config.yaml
init_std_qkv: 0.0179
batch_tokens: 65536
seq_len: 2048
steps: 6678
Each number is 200 + 20 x the weight over its row's rms, rounded and kept within 0 to 999. Layers, rows and columns count from 0. The size before them is the row's rms in percent of the matrix's.

# layer 12 MLP down, 448x896, rms 0.125, rows 0-108, columns 0-63
098,179,240,171,207,204,195,231,216,183,215,195,169,201,226,173,167,175,197,217,205,197,217,192,166,213,164,175,175,210,199,239,209,201,195,178,176,173,228,183,190,223,214,203,188,194,200,204,203,186,202,221,197,183,214,184,207,203,199,221,208,236,203,210,205
104,200,220,200,211,189,236,208,203,215,216,200,196,226,206,209,195,183,179,175,177,173,199,220,183,177,202,180,206,214,199,194,216,218,178,199,176,212,166,188,213,226,173,199,206,229,187,205,202,208,206,234,194,199,176,183,175,255,225,223,213,163,172,195,212
097,163,232,199,202,217,179,174,192,187,239,217,167,219,192,192,157,217,204,219,197,206,216,250,233,210,200,193,196,177,191,191,196,200,206,180,190,170,209,219,171,202,199,214,137,206,207,181,196,195,199,195,202,198,191,188,240,171,202,202,153,196,191,213,183
098,220,189,192,208,212,181,202,219,223,192,210,188,194,178,232,209,248,212,188,175,222,197,197,223,156,207,177,209,195,230,166,203,201,209,207,173,198,181,218,225,201,244,244,178,207,207,224,203,186,190,217,205,197,225,209,172,188,164,195,209,199,165,217,202
097,202,185,208,194,208,219,220,240,204,173,193,213,206,218,155,179,172,198,202,183,164,231,170,205,192,198,166,191,181,205,187,188,231,231,160,186,229,197,226,193,201,178,172,182,202,208,221,235,190,194,169,227,195,151,218,181,187,184,161,172,203,195,207,195
096,179,185,172,189,217,191,175,186,186,227,202,177,214,182,199,220,213,199,187,177,196,182,203,190,198,233,192,209,186,191,222,215,175,191,199,199,196,223,207,191,186,205,179,215,215,194,185,226,236,230,213,194,225,222,173,186,196,174,209,206,196,189,217,240
099,170,232,193,196,207,200,231,195,206,234,168,198,214,176,198,169,186,197,227,161,199,201,184,261,184,231,191,234,200,167,191,196,206,203,198,169,195,178,212,176,191,233,160,211,195,188,150,194,176,155,203,205,222,212,230,181,193,224,185,207,178,154,219,216
104,176,179,190,194,170,180,173,148,215,177,177,180,175,196,207,220,187,174,184,199,163,203,196,151,194,182,207,207,195,173,173,157,183,199,210,174,147,180,201,208,184,200,197,193,181,196,215,223,196,208,195,217,211,202,200,204,198,205,240,191,176,189,177,185
102,196,174,200,196,203,215,204,219,204,183,204,223,173,201,201,206,227,224,205,187,191,187,220,203,193,226,200,202,194,217,223,205,179,247,197,191,204,202,226,194,217,216,176,194,212,238,173,191,226,181,193,206,219,234,192,210,206,190,195,192,193,175,192,207
100,196,204,198,237,170,207,206,210,208,196,204,209,206,159,193,189,236,233,151,253,196,188,214,177,186,205,191,198,216,209,229,195,211,202,211,157,176,205,186,199,225,184,195,191,190,221,190,178,186,181,185,182,214,196,197,177,201,141,188,180,206,211,189,211
101,225,197,229,209,224,228,200,214,190,198,219,208,207,190,204,217,206,238,193,194,229,177,208,174,220,225,189,199,201,216,206,226,191,225,183,207,214,205,203,195,169,213,248,187,182,195,206,185,187,189,187,162,204,223,194,224,211,194,208,177,193,197,218,173
091,221,199,190,225,178,206,189,235,198,157,220,179,193,207,238,191,208,246,213,226,166,234,192,199,186,219,189,191,193,235,228,197,186,214,219,197,183,210,177,207,229,199,227,194,219,221,187,216,208,201,203,193,175,194,198,184,216,223,215,202,195,211,191,171
101,211,224,234,207,216,195,171,206,241,216,218,168,193,229,215,177,208,191,154,209,214,236,202,230,251,202,228,174,166,205,196,188,196,184,207,182,245,173,195,210,197,224,206,187,155,222,157,229,181,187,219,204,166,199,214,218,187,214,195,176,191,191,169,184
103,189,230,197,169,221,203,222,197,229,136,218,175,205,210,226,223,197,249,202,181,228,175,190,199,197,217,174,193,205,159,195,201,197,221,252,200,182,201,201,173,207,200,214,184,218,218,198,221,196,235,187,206,183,215,195,209,209,216,197,164,206,158,195,206
100,192,176,206,220,238,208,181,193,173,217,213,225,197,214,221,179,212,191,220,208,208,174,214,196,203,196,230,160,205,191,228,159,172,197,168,221,206,200,186,220,210,196,191,170,186,193,221,191,202,172,199,205,194,232,199,185,185,199,210,223,225,200,240,203
098,182,238,212,213,191,153,180,174,191,153,176,192,215,181,198,191,168,215,167,196,194,205,245,220,227,211,192,199,176,212,189,218,195,220,190,242,201,184,212,185,197,223,190,183,207,194,195,168,189,212,195,204,190,223,180,216,239,204,206,191,194,178,156,208
108,232,209,195,227,174,213,229,190,198,225,178,192,190,221,213,191,184,199,181,234,206,231,187,198,182,224,191,193,229,207,207,194,196,230,206,202,174,209,194,243,222,235,182,175,191,198,176,171,219,202,227,183,192,181,198,194,216,213,176,201,185,193,217,194
097,211,219,199,222,186,205,201,210,190,209,206,178,199,198,171,189,177,136,187,193,202,172,224,218,195,207,201,214,168,204,184,209,216,207,226,181,194,179,209,214,196,180,209,187,198,214,245,225,238,160,204,205,225,208,207,215,205,196,200,194,194,199,175,195
099,190,212,188,177,198,172,206,202,226,148,211,202,228,191,215,204,169,229,191,209,183,215,190,217,209,205,197,200,199,187,198,177,209,197,216,213,229,188,213,217,190,227,200,197,242,190,210,196,213,206,170,207,198,257,222,218,198,230,207,191,231,178,208,212
101,218,201,206,192,205,179,179,186,183,220,207,199,154,230,183,228,182,196,203,219,174,203,200,207,219,185,159,193,186,170,210,199,206,235,187,234,193,192,193,187,192,219,213,199,172,161,188,216,169,219,217,166,182,208,186,196,190,168,183,192,191,182,209,223
103,237,197,236,209,184,205,193,180,168,187,200,164,197,201,173,207,212,204,176,217,182,191,220,186,201,231,208,164,193,196,224,213,216,214,220,199,195,201,184,212,234,196,194,190,176,181,202,180,216,222,208,214,190,180,176,193,208,200,193,187,202,231,155,229
095,210,239,205,198,205,225,156,198,233,199,232,209,189,201,202,185,222,235,237,229,200,197,211,193,205,172,182,197,220,197,173,220,172,192,237,223,194,192,189,189,212,188,207,170,230,192,219,181,193,215,207,215,224,209,205,210,232,188,169,204,188,188,186,193
099,201,214,201,204,221,201,192,204,185,217,215,142,199,195,177,165,173,219,216,205,186,175,197,212,212,251,231,167,171,147,235,170,185,218,201,179,159,206,192,211,207,189,166,188,196,221,214,210,235,197,192,185,185,187,184,187,198,192,180,206,199,243,224,212
100,243,189,233,193,212,214,234,220,173,195,185,199,196,221,201,206,177,216,195,226,181,223,216,183,183,218,209,205,188,209,204,195,192,236,246,200,195,193,202,184,221,169,180,216,174,206,158,178,187,180,213,190,214,182,206,168,163,193,229,186,187,182,180,196
098,164,256,176,188,187,195,235,212,183,198,213,173,146,170,197,198,213,194,201,212,175,186,224,185,191,218,187,219,176,184,195,165,177,216,194,213,205,189,202,211,194,206,210,161,197,234,200,230,207,202,180,220,207,198,248,236,211,240,171,213,224,182,191,225
098,174,135,228,218,218,185,187,223,207,232,238,192,183,204,173,221,180,192,203,206,239,201,188,189,209,176,221,206,236,208,211,163,181,222,178,215,164,167,196,190,186,215,184,208,181,226,206,230,235,244,205,214,193,206,214,196,192,160,184,217,209,154,224,173
108,182,188,189,225,180,157,214,188,170,196,199,182,215,219,200,195,196,169,181,205,229,207,214,188,202,247,178,232,211,169,216,167,155,185,218,193,234,200,180,172,153,176,217,184,216,215,202,208,188,206,188,210,201,243,189,187,202,194,197,219,197,160,179,215
094,219,218,160,229,167,180,205,170,223,207,224,198,158,207,192,246,204,196,205,202,190,183,151,190,199,174,179,183,204,190,206,202,160,189,149,211,194,203,225,215,227,190,199,176,194,168,225,223,200,199,206,204,179,184,205,215,208,201,175,192,225,201,223,196
100,214,150,212,207,213,224,213,193,223,213,237,177,205,193,188,199,187,206,201,202,194,217,192,211,214,177,221,191,203,197,190,205,222,212,212,224,159,202,198,186,232,226,198,185,217,198,203,212,192,203,206,184,228,223,178,208,208,189,206,169,183,174,206,190
098,202,203,210,228,201,201,184,215,178,231,188,206,164,186,173,223,190,196,181,205,234,166,173,213,236,216,184,190,214,213,188,202,168,181,187,231,161,214,221,198,193,153,168,202,194,220,188,237,194,160,191,214,202,189,204,170,191,232,188,182,188,199,170,213
103,169,200,180,208,208,220,207,198,182,161,206,195,195,199,237,183,191,198,191,216,179,221,228,179,186,165,201,211,194,221,192,202,206,222,205,178,204,230,203,171,208,216,236,219,174,198,175,194,200,201,188,159,215,203,173,210,236,205,212,191,195,259,171,240
097,200,170,200,184,183,205,189,206,202,218,204,206,209,185,213,187,222,185,218,171,191,224,202,156,216,227,237,219,171,200,233,178,197,184,193,196,195,181,145,216,206,215,173,186,172,231,221,183,219,175,199,207,191,236,193,226,213,204,214,216,168,197,176,182
097,190,185,217,175,167,182,210,212,215,199,211,194,197,211,190,209,187,203,212,181,218,205,181,195,221,206,198,215,258,205,231,184,221,207,190,207,191,197,199,206,192,244,180,169,179,181,224,193,195,223,223,222,231,205,184,194,201,206,236,242,174,198,183,202
097,228,186,198,232,174,212,185,223,177,214,220,216,193,187,176,214,223,179,193,234,197,220,174,195,161,205,215,217,188,204,173,199,182,180,198,198,143,212,186,246,192,210,192,162,185,192,186,197,222,185,206,194,180,224,180,205,226,194,180,226,196,183,173,163
096,203,208,189,185,195,203,197,219,201,182,205,167,200,210,187,200,184,215,202,198,171,221,173,200,206,206,200,238,193,183,219,202,198,228,200,183,198,202,197,187,221,208,174,183,198,219,218,216,185,180,199,182,172,210,229,261,239,203,187,156,198,188,192,177
093,202,205,195,191,202,208,156,209,189,215,201,206,173,224,204,246,188,211,191,248,190,178,216,197,197,224,212,229,147,189,189,217,189,204,195,219,183,218,215,191,207,224,224,196,210,203,206,166,207,194,200,182,202,193,200,199,203,217,237,240,186,231,176,214
098,207,256,220,187,209,223,211,196,201,157,161,222,213,200,195,223,178,219,192,198,195,155,192,202,201,186,203,208,213,191,189,222,183,210,214,165,176,189,200,215,209,224,171,228,222,197,206,193,170,198,214,177,199,237,220,217,228,206,162,221,204,212,221,171
099,190,223,188,184,210,181,196,203,204,167,203,194,195,204,191,196,210,215,198,177,241,197,192,201,177,171,200,182,215,170,205,194,222,216,242,208,208,214,215,199,224,176,209,203,209,189,200,207,217,182,202,189,175,214,200,176,197,172,192,193,199,183,169,205
102,226,185,215,188,178,188,200,193,202,201,238,240,181,222,212,200,188,228,196,191,206,201,183,173,188,213,201,194,216,205,245,182,171,166,202,201,178,200,182,191,192,206,187,208,210,218,182,187,198,219,228,195,213,213,199,194,184,209,193,237,203,210,172,217
097,205,202,169,219,186,201,236,220,243,203,210,178,201,194,175,180,221,185,180,198,193,217,178,202,218,203,198,207,206,201,203,194,189,175,168,173,198,209,206,232,195,201,205,226,183,192,203,200,203,231,212,206,183,167,175,182,214,169,210,199,160,170,216,223
098,174,191,207,204,215,232,226,239,198,194,191,210,191,199,161,213,206,190,207,208,243,241,198,219,218,191,222,209,205,203,226,211,221,190,211,246,239,176,213,216,201,215,219,201,168,188,201,201,218,171,208,190,219,179,201,202,218,197,210,193,201,231,231,177
100,193,195,222,178,174,223,218,190,184,215,187,220,186,174,231,214,186,216,202,243,189,194,199,158,228,195,182,197,214,218,182,178,179,201,169,176,213,155,190,171,186,196,229,193,171,185,198,177,198,221,175,200,203,218,210,207,183,188,211,205,163,197,217,170
101,214,205,178,194,193,213,147,233,179,193,195,224,197,177,231,209,189,190,211,215,181,194,221,222,215,200,201,170,200,206,180,218,209,203,207,192,215,210,184,183,208,225,194,155,206,196,183,215,187,189,210,205,207,198,202,240,188,154,230,213,203,184,182,204
095,171,187,211,147,201,198,171,193,186,217,217,215,236,210,183,206,179,215,217,133,162,204,192,192,209,182,226,201,200,223,211,193,211,189,179,178,188,217,201,190,212,216,199,210,163,209,182,219,188,194,206,234,192,193,210,206,192,175,214,184,206,215,202,199
115,198,211,210,184,245,225,189,193,225,181,218,213,215,230,200,219,179,166,180,190,213,201,182,228,186,217,197,180,199,205,202,214,225,172,198,204,151,179,204,189,243,207,201,206,230,229,196,200,190,234,199,217,217,163,192,212,183,210,207,180,211,213,223,199
104,209,183,227,210,183,197,186,218,208,213,185,190,172,216,217,200,173,206,175,195,201,194,206,187,184,200,183,168,172,208,163,185,170,250,196,201,223,184,250,210,208,210,188,188,205,163,186,170,208,217,177,186,194,210,198,146,174,180,173,207,199,194,228,209
100,216,185,246,186,184,189,254,182,161,210,200,191,214,211,211,162,189,241,205,216,188,194,197,195,196,208,182,215,243,190,207,245,188,225,219,211,199,176,196,205,241,176,207,225,220,242,201,174,213,192,177,206,218,213,236,194,196,176,219,180,133,188,229,207
104,191,200,199,228,206,179,193,215,158,198,230,190,226,190,174,173,192,185,187,213,185,209,156,204,225,219,210,156,183,183,253,221,185,184,160,204,202,221,192,198,192,205,214,194,184,197,193,229,211,198,177,202,207,192,193,217,183,216,174,200,171,185,209,194
132,196,193,197,173,176,177,217,237,196,210,229,216,183,188,177,224,157,195,189,195,213,219,176,185,164,186,205,171,158,212,215,179,199,187,196,197,190,204,185,172,212,171,177,199,181,203,235,207,226,187,228,215,204,219,216,171,223,225,195,205,217,165,201,187
097,182,181,173,221,186,184,200,212,219,197,182,197,217,176,219,202,182,245,221,208,220,168,191,183,192,200,223,227,180,187,226,198,212,222,217,196,228,192,199,182,222,185,165,174,201,202,166,227,204,191,224,160,169,200,222,236,199,195,196,191,211,202,199,170
100,194,204,201,188,216,213,189,216,215,150,207,198,198,186,222,170,193,228,211,234,171,187,200,206,204,182,193,228,208,188,228,202,204,213,205,226,179,184,170,208,222,232,189,218,187,224,180,190,189,212,213,217,181,202,214,195,239,172,212,199,228,218,205,188
097,176,175,154,184,218,211,165,207,171,240,208,201,204,223,243,213,201,201,194,201,182,194,196,184,204,195,215,174,194,212,202,216,220,191,192,211,208,200,190,196,177,218,222,225,194,182,215,204,213,196,193,194,169,188,211,242,195,218,227,247,201,193,223,197
099,192,197,193,195,201,201,198,206,234,209,205,183,228,198,218,172,208,186,192,209,171,201,182,158,204,202,170,206,226,217,178,190,203,198,211,167,213,159,180,207,222,223,174,200,215,205,152,187,195,192,204,196,196,243,196,195,178,204,201,202,200,215,157,195
098,199,197,200,173,215,200,227,212,191,203,209,205,206,210,202,191,223,206,211,204,207,186,225,225,208,210,155,207,208,215,203,219,240,214,248,181,172,222,200,195,210,215,181,204,201,192,214,192,180,197,195,175,235,201,184,195,205,197,241,230,180,216,202,197
093,185,212,184,173,211,179,185,197,197,172,198,198,169,179,228,215,185,228,193,240,215,243,228,202,198,211,176,222,206,227,237,194,184,178,202,208,186,177,182,190,209,209,208,200,206,185,201,230,240,188,214,210,194,195,171,215,232,216,167,217,203,232,201,184
104,223,205,224,204,206,197,232,225,216,180,241,179,182,190,195,216,227,196,182,210,183,156,206,201,229,204,204,220,198,178,214,236,216,230,225,223,224,187,219,205,190,209,184,212,154,202,225,219,191,222,166,211,204,221,202,210,200,198,171,165,188,212,204,209
099,192,231,194,185,184,178,221,153,182,205,177,207,224,207,204,192,185,206,200,214,212,226,176,211,169,235,201,163,200,186,238,163,211,214,185,184,201,195,185,205,216,196,209,222,198,214,220,208,216,208,182,174,190,181,257,199,175,192,192,216,192,200,210,163
096,173,169,213,202,175,172,210,197,210,189,212,212,191,187,192,193,197,216,211,202,234,207,194,202,193,167,214,184,175,187,214,220,205,239,189,183,216,207,220,167,202,208,209,253,206,174,205,158,227,188,208,207,168,170,189,191,190,230,180,219,168,179,188,186
100,205,210,206,188,167,232,197,188,209,159,204,209,190,172,189,204,234,176,193,202,217,185,221,184,175,213,223,196,176,205,170,195,204,215,213,164,181,200,189,216,206,175,193,199,211,217,187,205,200,218,198,249,197,161,199,191,211,222,181,225,178,185,196,164
097,194,181,196,180,179,181,207,191,187,184,204,217,198,204,176,196,161,211,227,211,190,184,174,178,218,190,217,192,235,181,222,200,192,198,241,183,199,167,184,210,173,185,215,225,247,205,207,211,235,197,191,208,169,228,186,186,200,193,197,183,175,182,193,213
098,213,213,197,209,196,195,187,201,225,218,169,211,223,182,190,195,212,212,224,215,182,200,169,213,228,205,211,189,222,214,206,177,181,170,159,172,199,173,188,197,200,229,198,178,185,210,231,192,188,211,197,246,228,196,216,187,187,204,193,231,208,192,202,196
101,192,217,171,208,185,198,213,223,181,225,214,205,193,196,161,203,159,216,158,186,210,227,198,216,183,172,205,194,199,203,188,190,211,211,221,208,178,209,210,171,230,182,182,244,209,176,194,197,183,197,165,166,216,194,199,180,160,197,174,181,214,232,207,174
095,176,152,191,230,201,175,209,199,210,225,193,201,156,210,237,218,190,236,245,194,172,185,202,203,225,213,222,223,180,191,173,204,196,180,180,177,162,200,236,184,225,204,188,165,203,193,196,250,212,179,174,204,216,194,176,205,232,208,190,195,209,188,188,217
094,184,180,243,235,169,204,203,207,187,190,199,207,201,186,205,199,212,218,213,168,206,179,176,202,204,197,186,213,203,209,204,198,210,148,218,185,158,186,207,171,181,180,189,187,211,247,217,168,195,219,230,209,234,183,153,212,189,180,174,218,194,186,198,219
103,209,202,222,200,197,177,222,218,183,198,219,212,175,185,164,185,195,200,207,237,213,191,211,204,187,213,192,185,211,192,211,224,192,188,205,200,188,198,184,153,215,203,203,184,190,191,202,215,239,198,212,186,186,171,184,179,220,175,129,239,195,205,224,225
098,173,172,203,227,179,202,212,223,156,214,179,210,221,191,193,192,177,191,200,212,188,186,192,181,205,201,155,199,210,181,206,178,183,191,182,257,200,171,183,181,188,223,180,182,191,255,208,190,219,176,175,238,218,161,209,184,226,159,190,199,204,201,176,178
100,188,159,209,200,197,195,211,205,227,210,175,184,186,186,222,231,181,204,190,173,222,190,179,224,215,195,171,224,201,211,186,184,230,166,161,203,184,244,186,200,215,205,180,232,182,177,203,206,223,180,195,202,176,206,180,207,194,208,182,213,202,175,180,194
100,194,181,206,190,238,205,204,181,183,220,185,212,212,230,194,190,192,206,204,185,193,177,187,208,208,203,207,204,202,216,188,196,224,231,222,171,171,202,157,194,215,228,201,187,173,206,199,209,193,216,200,165,190,201,191,229,204,226,238,216,177,226,195,236
100,213,198,213,210,198,223,208,212,225,236,224,192,236,169,199,197,194,215,226,172,203,214,205,227,213,233,206,196,218,214,207,191,208,186,236,197,216,193,229,183,216,249,217,159,197,177,191,159,206,225,195,198,173,183,229,169,188,238,193,208,175,213,206,237
091,198,228,212,233,212,183,220,160,219,229,243,209,260,209,185,191,204,158,179,193,190,196,197,214,176,169,207,229,188,187,182,220,223,187,204,196,171,187,194,196,208,186,210,230,179,171,191,193,236,162,202,184,175,185,223,165,179,168,203,208,223,174,194,214
098,203,219,198,190,169,174,194,219,193,186,190,217,206,182,194,197,241,187,182,211,185,185,198,229,216,203,148,198,199,177,177,172,190,180,206,192,204,194,234,203,201,202,201,160,202,218,209,167,202,186,211,239,209,223,206,161,228,173,185,192,202,203,199,206
104,199,200,215,196,190,219,229,177,196,241,191,186,232,172,221,215,196,198,183,224,218,173,221,181,220,205,195,190,194,210,201,181,149,176,212,200,216,180,193,213,168,219,210,212,176,223,184,225,175,226,196,214,185,179,200,222,240,256,217,198,212,204,205,219
096,159,166,207,219,192,234,193,176,151,201,211,171,221,203,203,189,192,180,204,204,203,228,186,194,154,203,227,217,211,221,232,203,189,168,214,165,207,199,195,188,249,167,188,201,213,206,212,244,184,202,205,216,198,177,209,216,215,195,188,218,247,193,183,189
180,232,180,222,191,177,191,217,199,234,208,230,210,175,239,210,178,197,200,197,210,181,201,232,216,221,191,206,190,177,190,209,201,182,207,182,198,200,192,180,174,208,222,148,205,219,186,229,187,217,228,209,210,249,238,181,210,193,238,218,209,198,214,179,229
098,185,203,168,178,220,240,226,199,229,205,179,217,183,192,194,224,224,211,188,163,206,221,179,198,174,205,216,197,225,180,188,197,201,161,223,228,206,225,193,214,216,212,229,199,232,186,184,197,164,182,213,187,209,198,181,197,159,141,221,188,208,215,183,186
100,221,236,220,159,217,228,192,188,197,208,222,216,200,183,222,195,180,222,164,182,208,146,219,206,188,155,175,190,180,211,180,220,234,204,214,191,205,198,214,188,244,195,217,189,191,186,201,201,225,209,201,202,181,195,241,218,189,216,190,212,207,213,193,182
095,189,208,166,229,218,175,193,201,206,185,199,237,182,174,198,195,184,190,209,178,219,190,179,191,202,194,199,208,197,214,240,213,173,224,200,195,201,186,175,213,217,217,209,229,208,232,206,197,220,197,193,221,202,198,218,190,231,209,225,198,204,197,209,165
097,190,202,231,209,191,186,199,170,205,247,208,168,208,191,170,183,211,182,203,188,207,223,169,212,183,198,232,181,189,213,174,210,223,199,184,201,203,173,206,215,221,165,193,195,202,169,206,185,223,195,178,158,207,186,218,179,162,169,163,199,215,199,176,190
106,196,185,201,199,210,209,190,218,197,188,163,194,231,192,207,193,192,206,222,203,169,166,207,208,183,219,167,197,193,222,168,194,207,176,172,188,203,152,182,244,227,212,202,202,178,181,181,193,214,194,222,193,207,202,221,229,177,213,191,163,177,213,181,184
093,208,200,173,185,194,196,242,202,210,212,213,172,174,223,196,238,185,221,176,184,167,195,206,184,204,224,194,196,171,213,206,203,197,196,198,220,171,206,192,190,178,199,206,186,200,226,191,195,203,184,179,224,205,178,192,184,199,210,177,216,158,173,197,215
097,221,200,208,180,228,183,216,191,193,186,189,188,201,235,182,208,226,200,186,216,225,216,198,189,231,191,219,202,229,217,213,215,175,176,189,229,243,177,212,182,192,214,178,196,169,232,206,188,207,151,205,194,205,232,202,191,183,180,207,234,175,188,199,194
103,207,209,189,190,187,182,200,195,178,194,219,221,186,138,217,213,153,208,189,167,180,211,208,215,221,193,224,214,201,154,206,196,163,198,191,189,177,260,199,254,210,215,204,185,164,197,203,255,213,267,189,180,240,223,170,194,203,219,188,181,230,199,170,229
095,180,220,224,226,225,208,211,248,204,184,201,183,215,188,219,183,193,223,224,189,238,198,245,186,206,195,180,235,194,211,243,180,249,218,236,184,185,216,176,199,175,187,222,195,221,203,183,238,187,177,201,171,207,207,229,169,223,215,201,175,199,207,202,206
098,215,206,212,180,220,191,182,198,197,235,201,205,204,203,229,182,218,197,213,134,189,208,235,179,203,180,208,173,218,191,179,183,212,199,206,219,191,228,198,219,202,201,215,194,175,200,191,193,179,206,170,198,209,171,203,212,202,234,216,188,203,170,231,203
095,195,243,208,186,202,208,219,173,198,226,186,159,182,164,185,215,216,192,220,189,184,205,210,189,218,191,193,177,175,194,196,207,173,178,173,162,194,179,242,182,202,205,183,183,184,176,194,222,226,212,199,236,197,219,214,193,225,208,180,218,222,186,212,242
102,201,175,162,189,194,228,208,197,212,187,188,206,206,182,178,186,199,206,217,202,199,216,216,211,212,192,230,201,209,184,204,194,231,218,186,215,245,199,173,198,218,223,181,192,213,193,169,207,198,208,218,195,191,180,186,195,234,193,229,191,233,208,230,186
097,192,183,214,208,232,207,194,191,231,193,206,168,210,190,240,197,227,175,184,187,203,212,211,186,217,214,193,216,177,151,209,211,218,201,182,197,284,218,206,208,216,223,167,184,211,195,204,240,204,187,204,190,176,195,152,200,170,221,194,178,190,184,218,225
096,209,210,212,192,207,180,183,210,187,228,191,230,235,199,168,179,213,208,173,197,210,206,178,227,210,208,168,227,213,195,207,182,210,179,182,204,184,212,173,226,228,204,200,205,242,180,227,211,205,199,221,184,207,221,179,218,195,205,216,195,220,208,224,203
101,190,184,179,205,197,255,183,204,202,178,211,165,196,224,244,182,180,194,200,194,198,198,216,202,223,187,223,196,208,184,218,167,173,198,196,197,224,208,220,182,194,189,193,225,202,202,179,164,206,222,215,172,186,216,220,211,251,214,197,206,215,171,201,223
097,204,217,176,151,214,193,202,183,236,219,211,175,225,218,192,225,226,201,261,206,199,250,211,166,197,253,196,177,206,180,217,186,175,172,172,200,220,205,213,215,169,195,213,216,163,212,206,206,184,204,194,196,210,206,215,175,175,228,214,182,229,201,238,146
101,184,241,214,219,196,219,205,210,208,199,177,220,220,197,190,187,187,221,228,217,172,208,211,222,209,214,182,205,178,206,196,216,198,168,147,218,185,176,226,193,185,192,206,215,202,200,213,210,147,181,192,211,201,194,191,178,208,214,210,206,203,173,194,185
100,222,189,198,203,207,205,208,204,179,182,208,209,186,171,186,213,174,216,174,189,181,204,219,200,138,178,193,169,185,178,195,206,192,170,206,207,198,140,194,211,178,230,200,216,232,188,224,223,235,229,223,203,220,233,206,166,206,184,207,198,190,201,197,186
092,203,268,195,208,207,199,209,216,197,207,233,179,225,235,157,199,222,156,202,171,209,216,228,211,198,208,176,202,216,197,192,230,206,218,214,168,209,157,171,203,233,211,185,175,215,194,220,199,216,203,199,203,203,221,229,194,171,202,198,217,191,188,183,184
102,207,192,192,197,216,161,174,209,181,161,187,210,169,190,193,202,213,229,209,203,203,181,194,241,173,203,193,188,208,178,227,208,206,191,236,197,196,206,239,196,184,224,172,164,198,212,202,204,171,237,209,154,204,226,215,226,224,241,207,199,161,195,147,214
097,190,223,185,217,221,194,185,189,220,193,191,241,182,211,178,192,187,222,202,193,218,207,185,191,193,179,207,199,210,178,167,180,202,150,197,194,166,192,206,198,201,211,199,197,224,248,171,202,216,198,204,220,154,183,171,223,180,186,176,180,199,205,183,217
101,201,226,186,217,226,193,214,208,165,189,210,226,214,181,192,200,204,228,166,178,203,202,211,217,177,229,196,209,200,196,174,176,184,210,189,223,188,171,175,195,192,220,206,215,157,213,191,197,196,205,195,208,201,215,205,222,196,241,190,230,185,198,211,184
099,176,214,171,198,231,191,176,192,211,196,226,183,207,195,229,194,236,189,194,221,191,231,172,178,203,207,169,226,205,220,189,192,190,210,189,205,206,257,178,219,188,189,230,204,211,186,209,207,189,226,195,191,182,198,211,221,199,183,206,225,222,203,220,199
101,177,170,200,202,185,204,206,210,162,165,190,199,197,198,215,199,178,188,176,197,184,218,171,175,199,184,208,173,163,193,240,179,184,137,221,208,190,212,212,216,188,227,195,207,177,234,201,187,199,223,183,193,175,194,254,211,230,183,189,193,185,192,195,208
100,181,190,182,180,220,230,152,193,214,187,204,206,192,174,199,247,207,206,204,219,169,219,226,194,156,182,230,198,174,202,199,214,174,190,199,213,227,177,222,226,197,218,230,207,209,186,218,196,202,187,210,204,187,219,216,221,217,196,175,176,176,184,186,172
098,206,176,212,202,228,160,212,205,211,236,223,198,165,196,178,171,205,212,184,213,200,198,185,200,218,216,193,192,227,184,202,207,190,217,197,202,198,224,186,203,189,204,184,200,199,205,212,186,170,221,222,186,204,191,172,200,236,207,197,198,215,179,187,167
103,186,237,196,197,202,210,180,190,172,246,227,199,216,169,223,164,164,196,171,186,196,228,171,232,176,197,181,237,195,191,237,224,210,216,171,201,204,230,211,190,209,198,173,231,189,180,189,174,217,207,168,226,233,220,203,223,196,196,207,215,171,208,229,195
099,221,222,205,191,197,181,205,182,161,186,172,164,197,208,206,167,197,183,228,220,214,190,217,187,192,208,226,198,215,203,185,171,197,199,198,212,197,199,197,209,214,177,235,201,207,188,192,191,215,222,198,181,227,219,206,197,206,170,203,194,194,152,221,217
106,173,204,180,188,192,180,184,190,188,188,168,219,213,197,233,183,210,193,199,198,168,153,210,201,208,200,193,194,213,224,166,185,248,180,203,196,194,185,224,190,173,199,229,173,232,171,196,192,204,213,195,209,189,190,177,193,182,225,197,232,170,182,195,196
100,218,162,186,232,202,203,168,198,214,176,213,180,191,189,202,206,188,188,206,203,196,211,186,204,205,208,209,210,176,195,187,173,207,219,228,216,205,180,199,194,191,197,215,175,209,196,188,193,178,163,218,234,223,201,191,174,223,185,184,217,192,161,210,184
095,223,217,186,173,185,178,202,156,210,197,215,226,179,175,245,233,188,209,203,188,168,198,165,228,213,175,195,244,184,197,185,197,194,192,196,208,167,191,195,193,192,217,211,170,194,213,225,184,188,198,177,232,166,194,206,209,188,205,217,195,186,218,216,169
100,213,230,203,184,191,189,217,200,167,209,211,164,191,223,219,201,172,222,193,217,194,223,202,164,184,205,205,166,218,159,202,204,190,212,192,201,215,216,208,215,159,217,213,229,222,211,195,199,200,167,206,221,195,209,186,198,222,202,221,211,204,188,205,213
094,162,200,211,205,166,175,175,202,176,190,205,182,181,184,171,191,212,187,193,198,201,220,195,201,200,185,241,207,201,201,190,213,192,181,177,197,222,203,197,221,210,208,211,201,208,224,200,234,212,226,172,192,227,210,223,201,205,160,195,220,230,221,200,177
101,208,213,202,174,181,203,207,187,197,217,213,165,223,187,211,221,219,163,210,197,192,168,187,223,236,197,222,195,155,203,226,187,200,192,159,217,204,162,185,197,185,185,205,176,217,222,192,216,184,200,218,237,213,244,162,198,210,195,206,208,197,233,226,160
103,218,214,231,219,207,195,174,202,207,195,184,228,223,178,178,225,224,227,216,207,210,205,210,210,182,193,178,190,195,196,179,167,211,181,208,243,199,190,211,173,231,210,222,239,175,213,222,183,175,178,214,218,203,192,185,196,175,220,200,173,197,225,137,166